Weights of a small transformer language model: capped logits.
Each number is 128 + 24 x the weight over its row's rms, rounded and kept within 0 to 255. Layers, rows and columns count from 0. The size above them is the row's rms in percent of the matrix's.

# layer 6 MLP up, 1280x160, rms 0.241, rows 1082-1103, columns 0-159
size [106  86 109  97  92 104  94 126 102 105  89  95 103 106  90  98  90  88 105  86 106  92]
[[100 169 110  91 131 109  92 121 112 123 168 105 151  63 142 125 126  78 132 159 103 140 109 133 187 105  83 143 133  88  95 148 103 112 150 138 122 136 119 141 100 166 125 136 135 134  98 139 110 131 124  93 120 103 139 107 123 113 144 171 136 149 135 142  76 129 106 151 154 126 145 147 168  91 128 141 160 173 130 127 139 144 156 136 120 131 154 110 111 150  89 133 107 121 133 123  98 163 180 155 131 126 118 128  89  96 118 125 100 135 111 110 111 105 129 112 157 142  84 130 103 115 108 149 100 111 122 104 123 134 141 100 155  90 100 154 139 109 169 127 193 125 127 103 116 132 157 152 141 131 129  84 139 105  99 170 135 104 132 100]
 [156 154  81 103 108 126  88 119  93 150 112 124 118 103 166 178 132 169 130 107 109 106 108  74 112 162 133 111 157 144 134 119 168 144 110 122 185 129 116 141 108 163 142 141  91 126 111  96 136 130 118 128 150 118 139 136 139 142 138 141 143 114 102 118 148 145 166 140 120 194 111  69 115 182 119 140 128 114 122 144 131 168  97 151 148 142 113 107 188 142 192 131 142 112 123 138 127 134 159 126 143 134 127 183 129 179 118 104 114 124 145 128 121 101 114 130 129 131 155 111 120 150 116 139  89  97 110 100 148 111  93 150 161 118 124 160 126 153 126 157 173 120 109 139 139 142  88 147 152 146 105  93 131 146 115 142 136 122 131 105]
 [133 164 117 103 154 136  97 119  85 126 143 171 163 142 124 125 116 132 125 110 123  97 128 121 178 139 107 112  82 123 140 102 118  78  97 109 107 175 134 137 136 107 125 159 127  95 112 142 128 113 154 139 125 157 123 168  71 143 138 124 174 146 176  98 120  85 121 132 127 126 114 136 169 143 134 128 141 115 148 153 123 130 161 125 141  98 148 143 143 154 119 143 117  77 116  97 110 132 166 110 134 116 101 120  91 110 166 160  85 166 169 101 126 102  97 147 134 145 135 147 119 129 115  92 115 145 130  77 116 116  93 135 102 119 118 118 124 162 140 120 135 131 139  87 111  77 131  78 112 124 127  95 126 112 136 102 185 120  85 144]
 [132 151 128  90 133 116  98 171 136 153 112 166 118 178 151 166 136 104 144 173 116 141 106 103 149 115  94 147 106 122 105  98 113 126 149 155 127  97 143 173  94 139 107 123 111 147 122  99 170 142  95 111 115 118 115 142 128 133 138 155  78 132 127  97  96 130  71 135 203 134 124 126 109 148 127 143 124 153  97 145 138 119 146 137 116 139 144 100 105 128 115 144 130 122 173 153 116  96 121 111 132 112 114 137 110 120 139 148 133  94 126 120 161  93  92 142 180 109 115 131 149 133 116 109  84 109 117 109 100 113 103 135  71 156  98 167 102 126 109 115 122 126 129 112 153 111 150  89 153 169 146 173 126  65 140 126 148 119 146 137]
 [108 162 128 148 158 136 118  97 117 105 158 124 164 121  81  60 157 127 126 139 106 104 135 179 104 134 125  85 129 145 125 136 114 132  96 108 157 162 114 138 142 141 108 118 131 132 139  91 115  99 115 165  98 140 164 134 127 120 150 107  98 130 156  91 139 147  92 118 144 125 172 164 103 114 121 125 139 153 150 139 148 149 170 148  97 146 110 106 155 109 111 137 118 117  89 158 156 139  99 143 174 127 143 134 131  97  98 115 117 124 120 155 140 154 126 119 106 110 125 119 122 112 152  88 147 121 118 214 148  97 123  97 138 160 106 125 158 138 127 139 124 140 155  71 104 117 135 100 127 160 170  91 137 148 182 119 136 141 116 156]
 [152 128 116 134 107 140 131 148 155 149 162 137 169 114 109 108 161 107 141 134 139 170 157 136 116 114 144 177 149 158 123  74 119 135 133 140 122 163 122 155 121  95 110 113 185  96 163 130 112 123 128  98  71 130 127 126 118 113 137 147  97 104 112 141 136 148 136 102 145 123  91 127 144 119 127  92 164 154  96  86 112 144 122 105 109  93  95 137 139 104 138 119 116 151 110 118 107  93 163  94 102 149 143 203 115 121 138 135  73 140 162 112 115 133 126 147 155  82 105 140 102 127 141  78 138  95 106 103 133 160 113 100 144 146 123 145 125 138 133 152 101  79  83 110 126  80 112 101 139 152 145 144 118 119 128 158  94 114 127 126]
 [143  97  94  83 124 165 130 138 105 118 197  82 122  93 139  94 134 137 147 170 110 129 129  99  87 141 102 135  74 124 135 194 123 144 116 178 115 136 143  97 125 122 155 107 100 154 168 100 122 142 104 149 105 110 121 135 106 130  93 134 141 155 114 123 139 142 147 150 122  69 117 125  94 142  95 120 119 129 147 140  79  99 137 158 125 130  88 116 133 126 135  83 175  99 159  86 135 162 120 156 145 171 154 149 139 117 129 160 171 154  93 130 135 101  97 155 164  85 139 128 128 139 137 119 111 126 116 147  99 146 155 120 100 115 137 126 111 135 135 115 109 139 120 158 136 127 132 120 135 150 165 117 133 145 157 110 119 129 148 120]
 [115 141 119  71 136 159 110 116 103 106 160 124 134 137 114  92 139 120 113 125  92 178 159 132 151 113 124 133 172 143 152 133 144 146  99 103 122 109 136 129 103 113 107 135 144 102 110 128 123 182 109 123 114 149  93 137 144 109 166 114 110 108 107 163 131  74 150 143 133 138 104  96 111 118 115 114 114 140 132 123 158 124 142  90 134 118 166 145 173 155 119 110 128 115 112  95 144  97 134 133 184 119 139 144 115 143 126 116 163 140 128 118 127 134 154 128  95 132 111 131 118 115 112  86 152 142 201 117 130 113  82  57 110 115 113 121 127 177 134 165 127 138 170 136 141 100 159 114  96 134 115 133 128 102  56 148 104 120 148 171]
 [104 138 126  94 108  96 120 121 156 110 138 110  90 132 116 109 104 143 172  82 137 192 112 140 119 112 165 126 116 121 170 151 128 134 106 147  95 157 163 124 151 119 102 102 129  85 115 141 134  76 118 146  99 105 122 161 144 111  95 169 107 137 142 131 160 119 126 148 142 112 138 138  75  93  93 122 170 150 117 120 123 159 129 129  78 140 168 132 137 145 122 116 141 132 154 145 139 111 112 122 112 117 130 121 110 147 150 163 144 113 126 113 105 118 129 101 150 139 127 103 168 164 171 105 100  88 119 166 143  88 139 164  78 170 143  99  98  81 140 103 138 133 144 159 167  87 141 126 129 132 140 121 114 117 134 108 152  89 111 111]
 [128 163 101  97  89  96 110 134 105 146 103 103 111 177 118 119 104 141 143 132 106 160  95 127 139 182 163 150 147 120 109 117 138 102 130 168 107 124 137 112 121 136 151 160 121 132 140 131 133 142 108 111 151 102 130 123 111 109 134 151  93 118 120 127 116 125 126 186 107 109 140 123 175 152 145 110 161 175 125 135 107 148 141  83 145  93 122 107 125  56  92 154 105 166 143 105 132  97 123 120 146 156 135  79 159 145 150 136  94 105 128 193 132 161 109 182 138 176 129 124 143 137 122 115 113 106 117 108 112 123  98 114 109 120  88 130 137  87 133 133  90 121 135  88 151 125  99 133 125 148 133 143 127 129 156 133 156 116 155 177]
 [ 91 139 112 124 163 153 147 140 122 124 114 129 122 152  84 125 158 151  78 112 119 120 122 129 133 153 129 158 111 132 119  53 133 130 165 130 148 109 133 156 133 143 135 106 100 123 106 120 125 107 106 123 118 156 122 133 128 140 146 105  87 117 113 116 102 166 124 144 146 148 107 181 127 137 155 202 156 102 126 135 109 150 163 122 145 118  87 112 127 128 147 119 135 127 145  62  98 124 153 126 136 105 139 142 112 120 154 135 120 162 127 175 113 118 117 145  90 102 146 119  75 105 105 168 145 155  64 151 136 123 154 123 141 114 168 124 117 127  60 137 140 121 134 168  96 116 114 114 128 123 126 149  97 147 135  94 121 104 168 169]
 [ 99 130 134 112 126 181 101 147 130  85 138 149 129 127 155 130 134 140 125 124 107 168 120 131 112 108 120 135 127 121 126 102 149 126  70 146  99 128 119 114 120 110 120  90 151 105 115 144 163 124  97 114 123 152 114 123 135 159 152 111  98  88 176 135 174  91 156 152 149 166 152 126 193  61 149 113 167 113 110 117 128 121 114 138 134 112  99 116 118 152 174 112 107 118 119 119 109  99 161 138 140 104 132 114 130 157  78 139  90 126  99 137  44 122 157 106  81 138 128 120 156 125 149 126 107 150  97 117  97  81 144 134 125 174 119 132 121 162 117 140 140 136 119 104 161 127 109 128 125 111 128 159 136 118 118 150 147 165 139 160]
 [141 132 112  88  96 149 137 158 138  95  73 115 126 102 117 110 138 119 111  96 135 134 113 118 132 104 121 132 107 156 139 152 117 146  59 133 139 126 129 108 134 162 127 126  91  88 133 112 133 167 146 127 106 108 175 151 180 136 122 156 144 143  91 134 125 137 105 105  99 122 118 139 158  97 140 123  94 137  74 149 165 139 136 104 120 139 106 135 177 159 120 147 139 155 118 111 161 126 160 124 144 126  97 124 136 183 124 105 108 135 109 137 100 119  68 152 109 102 117 104 165 143 155 161 105 135 131 117 106 141 174 116 156 132 108  96 109 128 139  86  75 138 159 134 123 101 120 173 160 174 133 135  90 141 165 127 132 141 144 109]
 [131 120  72  78 162 116  77 122 117 148 138  94  72 133 127 111 148 111 146 116 122 143 133  93 146 128 131 133 127 176 164 137  90 153 162 164 100 134 101 137 152 121 122 105 169 168 148 114 157  93 117  71 100 114 128 142 106 119 140 138 133 122 132  87 151 114 151 112 147 145 113  99 143 146 107 153 121 161 187 116 152 152 109 154 137  79 115 146 101  89 115 100 109 147 168 122  88 126 119  99 139 110 154 129 148  85 136 121 129 110 160 136 136 122 129 158 155 138 151 117 196 158 101 128 147  94  92 119 102 130 113 111 146  92 137 128 141 136 156 133 121 134 108 154 127 138 119 138 135 125 123 170 141 135 124 174 142 137  96 143]
 [ 83 134 112 118 126  98 130 143 126 145 134 115  95 109 150 120 113 138 173 131 101 136 118 110 147 146 120 129 175 144  88 135 153 114 102 169 172 145 130 123 133 152 150 108 136 129 159 110  98 142 112 108  97 108 124 117 134  64 119 150 104 180 138 105 164 121  97 102  93 120 100 142 150 161 106  99 137 168 143  97 190 164 160 125 142 116 117 133 118 177 107 125  59 112 154 114 143 140 119 121 126 112 133 105 130 149 149 110 139 124  68 126 107 119 111  84 116 165 113 165 109 137 160 138 137 148 157 115 108 114 164 127 180 132 135 119 119 113  55 116 137 142 121 130 117 153 157 122 120 120 116 134 134 162 106 111 114 119 113 153]
 [116 166 162 104 115  69  91 135 164 139 143 123 117  61  93 148 151 128 185 176 145 112 155 141 134 112 148 124 154 109  76 170 152 119 101 120  90 146 169 122 143 124 134 137 136  90 133 147 101 135  99 106 139 158 111 129  73 113 153 113 123 150 147 163 159 140 136 108 136 114 120 133 145 126 125 156 107 165 122 148 143 129 125 149 169 145 139  92 137 128 152 113 193 132 164 132  98 164 137 147  83 123 132 145 122 141 137  91 146 153 100 133 133 123  65 101 106 143 108 143 102 122 107 131 157 100  87 142 110 122 121  95 142 128 162 127 133 123 116 129 140 116 150 146 152 102 117 127 136 128 141  74 149 143 113 146 110 128 111 119]
 [105 115 129 169 158 151 116 129 127 124 124 150 132 135 159 133  55 161 114  87 153 141 118 141 110 138 111 132 100 127 110 128 103 131 144 169 138  86 116 107 134 161 117 121 107 149 144 137 178  98 130 104 111 126 134 153 112 152 152 148 143 121 115 129 133 134 119 139 112 154 107 129 151 119 110 160 131 145 153 159  91 156 174 118 150 122 153 143 111 162  63 160 145 148 102  87 182 163 125 148 149  97 118 164 115 112 120 162 144 146 124 160 114 105 155 145 156 144 126 162 134 133 110 128 121 148 132 119 173  91 144 138 134 100 139 131 170 167 115 144 157  97 111 118  97 140  83 170 124 134 183 136 115  92 139 135 159  98 134 173]
 [125 133 163 127 132 118 118  91  86  62 125 139 154 109 140 141 102 126 159  81 101 109 125 135 150 133 129 115  80 120 120  95 141 144 148 113 124  72 127 169 174 134 134 146 167 149 103  92 142 103 139 137 147 153 124 112 144 113 135 159  82 151 133 152 110 119 123 139  80 123 121 109 157 148 135 125 120 128 138 130 121 155 130 123 141 134 108 144 130  83  96  94 166 105 172  85 135 131 107 115 114 143 131 100 146 147 144 160 126 128 114  90 163 105 128  85 113 168 132 119 144  74 153 155 135 148 126 130 104 145 125 104 132 150 100 126 143 142 118 130  94 114 127 103 115 202 117 100 106 136 121 172 154  95 107 127 111 160 170 163]
 [136  91 144 138  97 147 147 152 153 140  98 145 149 108 139  93 104 139 134 119 145 130 117 164 104 105 110 150 118 135 116 158 135 179 134 130 111 111 135  67 120 113 165  95 145  94 153  89  92 123 143 123 134 130 135 122 104 128  80 120 171 117  96 119  95 127 119 121 150 117 141  96 157  88 171 111  86 180 139 159 154 138  93 123 108  80  95 118 181 138 140 163 103 111 107 128 167 135 150 104 151 145 162 144 107 140 142  93 114 125 124 114 157 136 104  86 108 118 136 162 130 113 117 147 100 140 130 165 157 137  95 131 153 163 151 107 148 147 127 128 106 103 121 156 148 167 156 130 161 106 163 143 130 124 128 165 137  77 119 135]
 [ 91 155 144 141 120 125 142 124 128 134 167 144 145  82 167 135 136 176 140  88 114  80 124 107 100 180 133 142 123 121 105 123 138 128 147 134 159 138 122 117 132 131 129 115 120 159 109 120 120 111 166 119 123 169 111 116 134 143 153 124 131 118 111 125 138 107 149 105 111 130 157 130 132  90 157 144 145 144  88 141  80 114 119 132 140 142 123 153 145 134  93 102 125 133 189 112 100 131 175 104 122 120 103 118 161 134 110 106 142 158 112 105 141 125 159 156 116 154  52 140 146 123 113 148 133 101  76  94 147 144 146 143 175 177 169 108 139 123 128  84 142  64 131 136 129 108 124 101 121 119 117  94  89 128 150 113 106 148 111  68]
 [143 156 129 155 111 185 167 146 120 107 136 115 137 143  99 139 142 155 113 114 150 154 104 112 119 116 122 128 143 114  98 135 126 120 161 139 100  98 107 135 108 117 134 133 166 166 131 134 106 165  74 113 169 121  75 182 139 121 119 115 127 158 163 112 145 100  96 142 159 142 114 139 117 139 117 114 153 105  88 112 176 177 135 138 121 130 120 141 121 115  80 139 153 115 128 135 139  91 120  93 112 135 132  70 133 156 155 121 132 126 134  90  94 146 106 137 101 151 134 141 173 118 143 149 178 128 121 127 139  87  90 129  95 131 117 105 162  72 103 153 146  78 124 149 135 127 117 129 146 158 172 136 127 134 129 158 111  83 152 151]
 [144 164 135 149 133 135 185 141 130  93 135 113 143 123 131 118 145 139 110 124 122 129  81 170 135  70 136  94 122 110 134 116 121 108 120 134 102 107 105 133 143 102 206 146  91 125 176  83 141 184 151 109 139 158 120 104 176 154 115 144 111 142 138 140 141  79 100 108 118 180 121 140 106 158 122 139 144 116 122 148 134 121 128 113 141 157 114 134 119 116 166 137 152 113 126 126 137 133 158 144 140 143 136 155 127 130 190 133 118 131 102 100 131 138 119 119 141 134 150 124 103 144 118 131 123 140 136 127 139 125 123  68 137 129 106 115 110 127 156 125  91 156 180 161 143 116 121 157 143 192 120 121 114 141 162 149  97  73  95  84]]
# layer 6 MLP down (transposed), 1280x160, rms 0.244, rows 1082-1102, columns 0-159
size [105  84 113  96  89  99 105 111 101 111  98  93 108 109  93  92  89  96  88  86  92]
[[151 120  94  81 106 107  91 141  75  93 106 140 136 150 164 120 124  92 122 142 123  84 121 127 144 130 138 112 148 111 119 131 145 124 130 106 128 112 120 146  94 151 100 168  92 108 129 124 146 180 107  91 106 133 150  94 142 165  72 159 149 148 157 150  92 148 144 122 112 138 161 139 177 135 145 144 141 155 131 117  97 169 100 115 127 123 100 123 128 155 138  91 123 124 137 167 115 120 157 156  96 148 128 106 117 143 126  87 103 105 134 155 139 108  90 127 139 172 130 170 129 112 110 155 116 127 143 120 136  97  90  85 109 152 168 131 100 111 135 145 123 135 183 130 105 104 148  90 111 108 127 124 176 112 116 130 162  95 160 136]
 [151  82 123 146 102 102 105 122 161  99 146  90 128 170 132 162 119 131 125  78 106 110 147 119 175  81 135 165 119 140 115 110 102 138 133 142  92 141 127 120 119 153 138 150  98 148 142 129 109 115 160 156 155 167 135 146 133 132  71 120 151 132 144 153 118 166 148  78 166 108  99 128 127 135 117  75 128 140 114 111 118 107 124 117 157 103 113 115 115 108 119 105 118 134 133 145  87 153 125 159  65 124 103 130 102 156 106 173 123 134 139 172 120 136 136 139 174 125 143 131  93  91 134 116  94  87 123 146 108  96 162 151 112 119 130 162 126 133 114 121 173  87 116 128 125 150 149 120 121  98 148 129 114 169 143 129 118 141  80 171]
 [126 132 190 103 133  81 124 126 137 137 112 136 127 145 143 117 165 105  80 124  82  65 148 101 133 120 118 104 129 108 126 127 107 130 144 129 132 124 100  87 124  75 138 102  85 103 139 129 143 122 190 124 111 125 155 142  95 124  94  94 112 106  91 141 127 116 163 143 110 158  99 142 153  92 139 145  90 140 115  97 174 129 102 115 125 139  97 122 143 102  90 141 164 114 123 111 138 152 119 140 104 155 127 134  96 118 132 162 124 155 106 144 105 139 104 137 154 140 151  93 121 108 117 124 140 111 122 126  86 122 129 138 129 126 160 161 107 142 124  98 127 121 147 121 143  88 105  81  84 116 113 126 162 163 162 121 117 153  70  82]
 [140  68 138  56 122 115 129 117 101  91 129 119 123  89 122 138 143 110 129 173 119 164 105 145  91 130 123 158 134 121 161 125 127 118 166 138 130 124 133 132 122 157 155  69 171 136 141  91 138 149 172 116 136 154  80 153 131  98 119 179 139 111 136 142  86 157 147 138 123 116  82 137 134 127 146 110 119 103 137 184 145 109  92 148 170  80 166 133 140 116  73 181 147 133 160 141 123 114 128 133 128 104 116  99 141 126 114 133 130 181 130 111  95 105 129 118 164 126 167 101 116 117 119 140 162 131 151 136 108 130 104 153 140 111  91 146 114 152 162 170 143 133 132 116 131 115 107 108 136 108 135 126 128 134  96 103 146 125 128 141]
 [159 101 135 102 167 141 126  99 110 131 111 157 162 115 160 119 119 162 129 128 104 120 155 163 127 128 190 115 135 172 111 138 123 106 141  88  96 143 144 107 143 179  98 121 114 104 159  74 114  85  96 154 124 125 134 144 136 160  91 141 165 175 107 134 121 147 124 130 178 142 135 137 137  83 121 127 122 107 106 126  93 169 119 143 164 114 117 156 105 113 176 143 117 136  79 144 154 127 102  95 144 152 104  89 120 146 105 149 107 140 149 100 132 116 119 110 122 156 122 136  83 127 133 141 162 132  90 155 121 116 151  91 110 128 148 146 148 134 136  97  92 137 143 116 103  77 141 130 133 145 147 104 133  98 115 151 162 167 131 106]
 [150  70 105 136  95 151 110 127 176 121  72  92 147 133  81 124 142 182 101 135 159 157 171 113 103 131 159 139 119 121 184  81 108 128  91 150 126  97 132 159 119 123 106 134 129 129 159 110 143 136 140 113 132 118 120 143 112  98 146 146 106 163 165 150  98 177 135 126 135 143 138 132 133 138 139 123 124 113 123 127 105  93 127 126 102 119 101 140 114 124 127 119 132 139 104 114 154 164 157 145 128 141 115 101 129 100 109 181 135 136 149 153 140 162 132 160 151  89  94 128  84 124 132 140 152 140 150 126 161 117 120 139 138 111 110 114 150 117 166 148 113  72 115 190 129 130 165 128 134 150 106 150 135 151 169 168 145 176 105 131]
 [ 58 132 152 104 130 131  72 104  98 119 121 128  95 132 118 140 167  87 114 143 174 106 145 157 150 164 122 125 147 131 152 120 119 129 167 127 109 104 116 136 162 116 134 144 124 114 145 133 150 112 120 107 138 134 118 165 107 143 125 140 145 139 136 118 143 119 123 181 158  93 124 120 129 178 143 148 169 164 101 116 162  98 110 114 122 131 114 127 130  92 139  94 127 102 139  95 134 144 179 136 149 141 125 154  94 108 102 134 121 159 145 108 165  94 156 132 142 110 129 125  99 172 113  99 185 163 107 149 183 127 169 166 102 125  93 122 132 140 160 156 130 116  85 133 123 154 115 148 117 127 116 167 127 158 158 141 151 129 158  89]
 [123  76 119  94 142 134 152 109 163 146 147 156 160 170 107  83 125 140 124 143 133 170 117 105 122 134 132 106 129  88 108 104 139 150 102 144 146 139 128 159 180 152 113 134 123 107 136 101 140 119 124 150 153 145 118  99 134 149 104 158 145 154 163  92 114 159  93 102 109 142 150 141 145 102 146 110 126 152 149 149 164 105  96 150 171 108 127 142 154 136 130 103 130 145 123 120 112 105  86 150 141 138 125 106 104 135 118  89 137 127 169  98 154 129 125 137 125 154  90 175 104  70 113 132 113 156 176 161 111 105 122 143  98  89 107  85 137  92 179  94  93 137 129 106 151  90 134 152 114  92 111 114 113  98 134 141 117 115 163 133]
 [108 136 124 138 128 157 178 138 121 100 127  85 142 137 147  82 130 139 125 105 107 155 145 148 171 121 131  81 104 113 154 105 112 125  91 124 140 102 158 147 124 158 108 131 140 113 144 141 109 140 163 145 143 120 107 159 122 179 155 144 146 151 161 143 179 111 120 143  89 113 142 134 116 103 136 135 106 191 137 136 100 118 115 134 136 121 120 130 123 110 127 121 113  94 157  90 126 122 124 110 132  75 177  88 137 109 130 158 105 136 119 154  93 159 104 160 128 149  93 129 134 141  88 182 140 111 152 133 109 143 134  94 108 187 108  98 108 164 157 139 107 145 142  93 144 129 141 141 140 134 135  88 197 133 114 104 156 157 119 133]
 [147  88 119 122  88 124 133 138 122  70 133 154 138 142 152 172 176 145  87 107 196 131 120 142 105 109 157 107  89 129 143 118 122 114 161 114 136 108 100 150 127  93 107 120  86  94 102 112 111  99 113 114 116 143 145 159 187 139 142 128 140 142 108 149  94 115 128 157 102 130 151 122  90 185  98 146  98 168 132 140 131 144 125 146 118 116 124 133 162 132 145 144 104 111 171 114 109 113 154 130 115 112 107 144 126  90 126 126 142 105 116 127  92 146 141 131 155 112 109 159 123 143 143 127 171 115 137 115 114 156 114 180 130 186 112 160 112 103 135 103 129 117 116 138  74 145 102 172 132  98 139 134 164 143 125 139  93 119 141  89]
 [106 111 137 177 129  84 109 124 104  93 151 145  96 185 174 161 117 141 112 125 143 153 135 103 111 137 159 103 108 109  93 122 136  94 141 131 116 125 112 140 145 121  46 125 113 132 170 155 143 128 199 130 102 141 128 160 170 148 101 129 129 144 128 103 149 103 170 136 142 140 115 157  88  99 156 122 138 117 103 150 136  76  74 150  88 126 126 115 130 134 123 105 134 166 117 116  95 144 164 140 153 102 153 140  93 127 135 106 150  99 103 130 137 117 147 133 141  85  87 101  97 125 130 133  99 137 105  92 154  94 125 109 151 129 105 117 106 127  95 137 162 122 103 144 108 138 131 132 133 162 118 135 135 156 131 145 147 134 120 103]
 [122 128 117 131 133 121 115 140 179  94 107 109  59 154 116 129 131 146 134 140 144 142 176 116 123 115 136  88  95 153 152 109  80 111 145 143  90 108 129 142 155 142  91 153  95 149  94 144 131 191 150  81 134  97 142 139 112 123 123 162 147 109 133 144 123 103 115 115 145 120  97 144 103 181 109 157 118 145 143 124 119 141 103  94 149 182 144 141 114 157 135  77 139 107 139 130 149 116 117 141 137 141  93 153 133 128 115 146 140  95 156 115 154 116 146 124 144 148 159 102  93 116 102 111 144 132 114 111 153 135 105 151 110  76 114 104 142  88 162 127  91 132 132 144 135 135 126 155 191 150 123  72 126 142 104 121 114 115 155  91]
 [ 93 118 141  91  88 122 173 124 144  83 107 160 124 125 120 170 116 129 113 146 108 143 116 160 146 125  95 135 119 137 130  95 120 134 146 133 186 107 128 137 125 202 102 141 111 135  95 146 138 110 141 122 102 127 111 143 148 156  68 111 148 108 155 109 118 104 119  81 110 122 133 122 115 111 141 139 135 127 103 146 100 144  97 103 132 132 149 149 157  73 116 138  99 144 145  94 143  99 157  65 126 108 122 146 149 158 107 146 134 127 105 140 107 140 130 127 137 130 125 148 111 139 102 147 123 113 157 157 115 130 147 135  96 108 158 113 113 103 148 126 109 136  84 154  87  92 132 127 153 189 189  99 157 133 107 121 108 162  88 108]
 [168  73  87  90 125  80 102 133 151 120 136  91 103 105 133 123 152 105 139 101 148 135 147 117 163  99 103 107 117 168 169 118  83 109 147 144  96 147 118 139 103 154 139  95 152 104 135 173 130 150 162 106 140 114 133 139 121 152 135 146 154 116 131 124 152 112 157 120 127 138 116 122 110 114 157 114 104 136 135 185 104 152 158 123 132 131 145  90 123 149  76  97 169 172 139 166 140 170 141 118 135 123 151  92 128 107 148  90 147 167 142 140  95  92 107 134 141 123 137 180 127 165 116 141 141 100 105 174  96  73 139 136  94  99 107 116 134 114 121 120 146 125 122 119 109 122 145 127 105 147 122 162 110 156 152 136 154 118 136 105]
 [ 88  83 132 129 132  89 119 132 178 124 118 128 129  87  93 104 154 134 149 148 135 111 133 140 148 114 105 159 106 136 139  87 113  97 110 141 104 160 148 129  94 123 135 128  95 144 115 136  67 134 127 148  85 133 116 107 152 170 122 136 104  94 104 116 137 151 125 122 126 158 100 100 127 122 127  84  96 121 119 150  76 156 102 166  96 122 127  98 106 158 145 136 184 105  67 146 124 141 122  98  92 134 123 132 139 140 129 149 123 151 141 156  85 157 120 163 173 125 122 118 153 137 123 140 149 162 110  76  96 106 114 123  94 140 126 136 130 138 140 139 105 109 123 113 168  88 168 101 172 115 145 132 169 109 139 125 115 137  99 140]
 [153 113  89 131 119  96 103 119 102  82 118 147 136 126 133 133 131 154 123  97 133 154 172 113 113  88 164 116 158 160 104 129 105 129 149 125  98 137 140 132 114 105 108 154  89  99 125 125 154 139 106  95 179 191 119 114 132 121 139 100 132 126 166 120 135 133 133 103 148 133 129 156 149 127 149  74  87 113 172  98 151 111 119 122 128  99 124 116 131 111 127 144  64 129 103 153 151 133 138 126 135 110 114 136 124 141 124 113 116 132 178 112 170 143 111  85 118 140 102 141  87 155 156 106 128 145 165 122 152 143 136 139  94 121 158 112 152 105 119 175 129 106  86 125 161  87 119 120 156 137 141  69  96 130 116 122  66 105 112 143]
 [100 112 107 150 138 107  86 127  97 105 107 147 111 139 132 114 120 147 103 177  99 116 119 122 129 129 132 128 168  91 132 150 129  93 136 137 120 109 128 156 138 171  84 101 115 159 141 171 168 172 193  98 122  77 110  99 107 150 153 145 104 118 145 114  66 109 169 116 131 140 134 112 130 141 126 157 155 116 140 158 117 109 139 133 119 123 112 160 157 125  91 136  76 127 130 121 161 108 129 148 166 148 143 162 121 143 157 155 123 121 106 138 106 116 137 125 142 109  97 122 129  84  96 110 115 158 171  87 177 155 164 138 108 125 159  96 144 174 141 113 115 120  97 145 127 112  94 123 166 122  98 109 140 113 138 124 151 127 146 120]
 [157 136 126 124  90 124 137 142 121 116 126 109 137 100  90 113 136 116 111 120 141  61 121 138 159  46  98 159 152 131 116 155 130 114 146 131 113 140 188 110 114 110 137 128 137 169 127 154 123 141 149 157  98 150 139 140 133  92 144 120 145 114  89 108 139 152 144 121 112  98 170 119 169 185 141 133 198 172 105 146 101 132  99 114 138 128 113 158 160 155 154  87 111 108 104 100 118 107 109 121 167 151 118 118 131 143 160 119 135 114 132 141 145 142 137  74 118  83 126 138 134  67 111 151 126 144 135 108  98 165 117 116 134 112 120 116 109 118 125 129  85 137 100 120 113 139 132 124 106 106 144 112 116  96 136 113 109 144  78 119]
 [144  71 104 135 125 171 130 114 161 140  91 149 152 161 130 144  80  95 138 116  88 160 101 114 124  99  88 130 164 107 166 146 119 127 126 140 134 168 104 143 150  90  97 131 130 123 128 137 152 139 156 143 150 130 154 120 123 119 142 152 175 150  91 154 134 126 169 138 149 121 134 120  75 139 118 155 119 130 121 104 107  96 135 138 149 108 138 130 103 158 118 131 134 141 141 122 155 139 123 151 113 110 159 169 110 132 129 114 153 141 142 138 122  92  85  73 144 137  64 133  79  95 160 136 168 113 119 162 149 154 128 166 165 144 119 141 119 109 136  91  99 116 115 138 131 126 161 150  85 105 105  94 145 138 149 167  85 147 129 119]
 [127 147 126 154 123 135 153 138 147  93 150 138 105 129 157 134 148 145  74 101 129 108 114 105 114 138 143 110 126 157 104 118 141 103 125 126 143 153 111 108 148 126 121 117 184 143  69  81 149 135 134 138 173 129 154 126  95 146 136 112 150 105 154 128 115 147 144 135 112 125 137 145  81 154 137 133 112 171  79 107 111 113 123 138  89 149 155 113 146 116 117 125 105 106 142 120 107 128 139  78 140 153 107 126 102 135 137 106 141  80 103 132 138  79 163 107 150 139  96  85 138 162 120 130 121 167 164  78  96 168 124 132 129 105  98  97 145  84 114 109  70 156  95 161 128 122 154 158 160  95 144 133 162 150  80 138 138 121 113 119]
 [103  96 133 171 126 126 100 110  94  93 123 175 129  91 133 118 127 141  85 162 138 111 121  87  73 112 121  96 104  92 163 170 143 154 156 106 139  83 159 124 104 120 107 160 130  91 132 128 125 101 103 122 141 130 137 109 137 139 138 156 163 125 144 152 106  95 160 141  99 157 138 119  87 150 110 129 144 157 120 138 106 133 151 146  73 127 150 105 149 137 131 136 104 158 150 109 141 123 141 127 150 143 135 185 103 108 127 132 137  99 145 119 143 132  91 120 112 128 131 137 105 123 116 141 167 125 130 118 131 154 160  97 138 132  96 131 117  80  91 147 131 155 127 111 119 153 123 193 144 119  89  98 191 176 131 126 109 151  98 137]]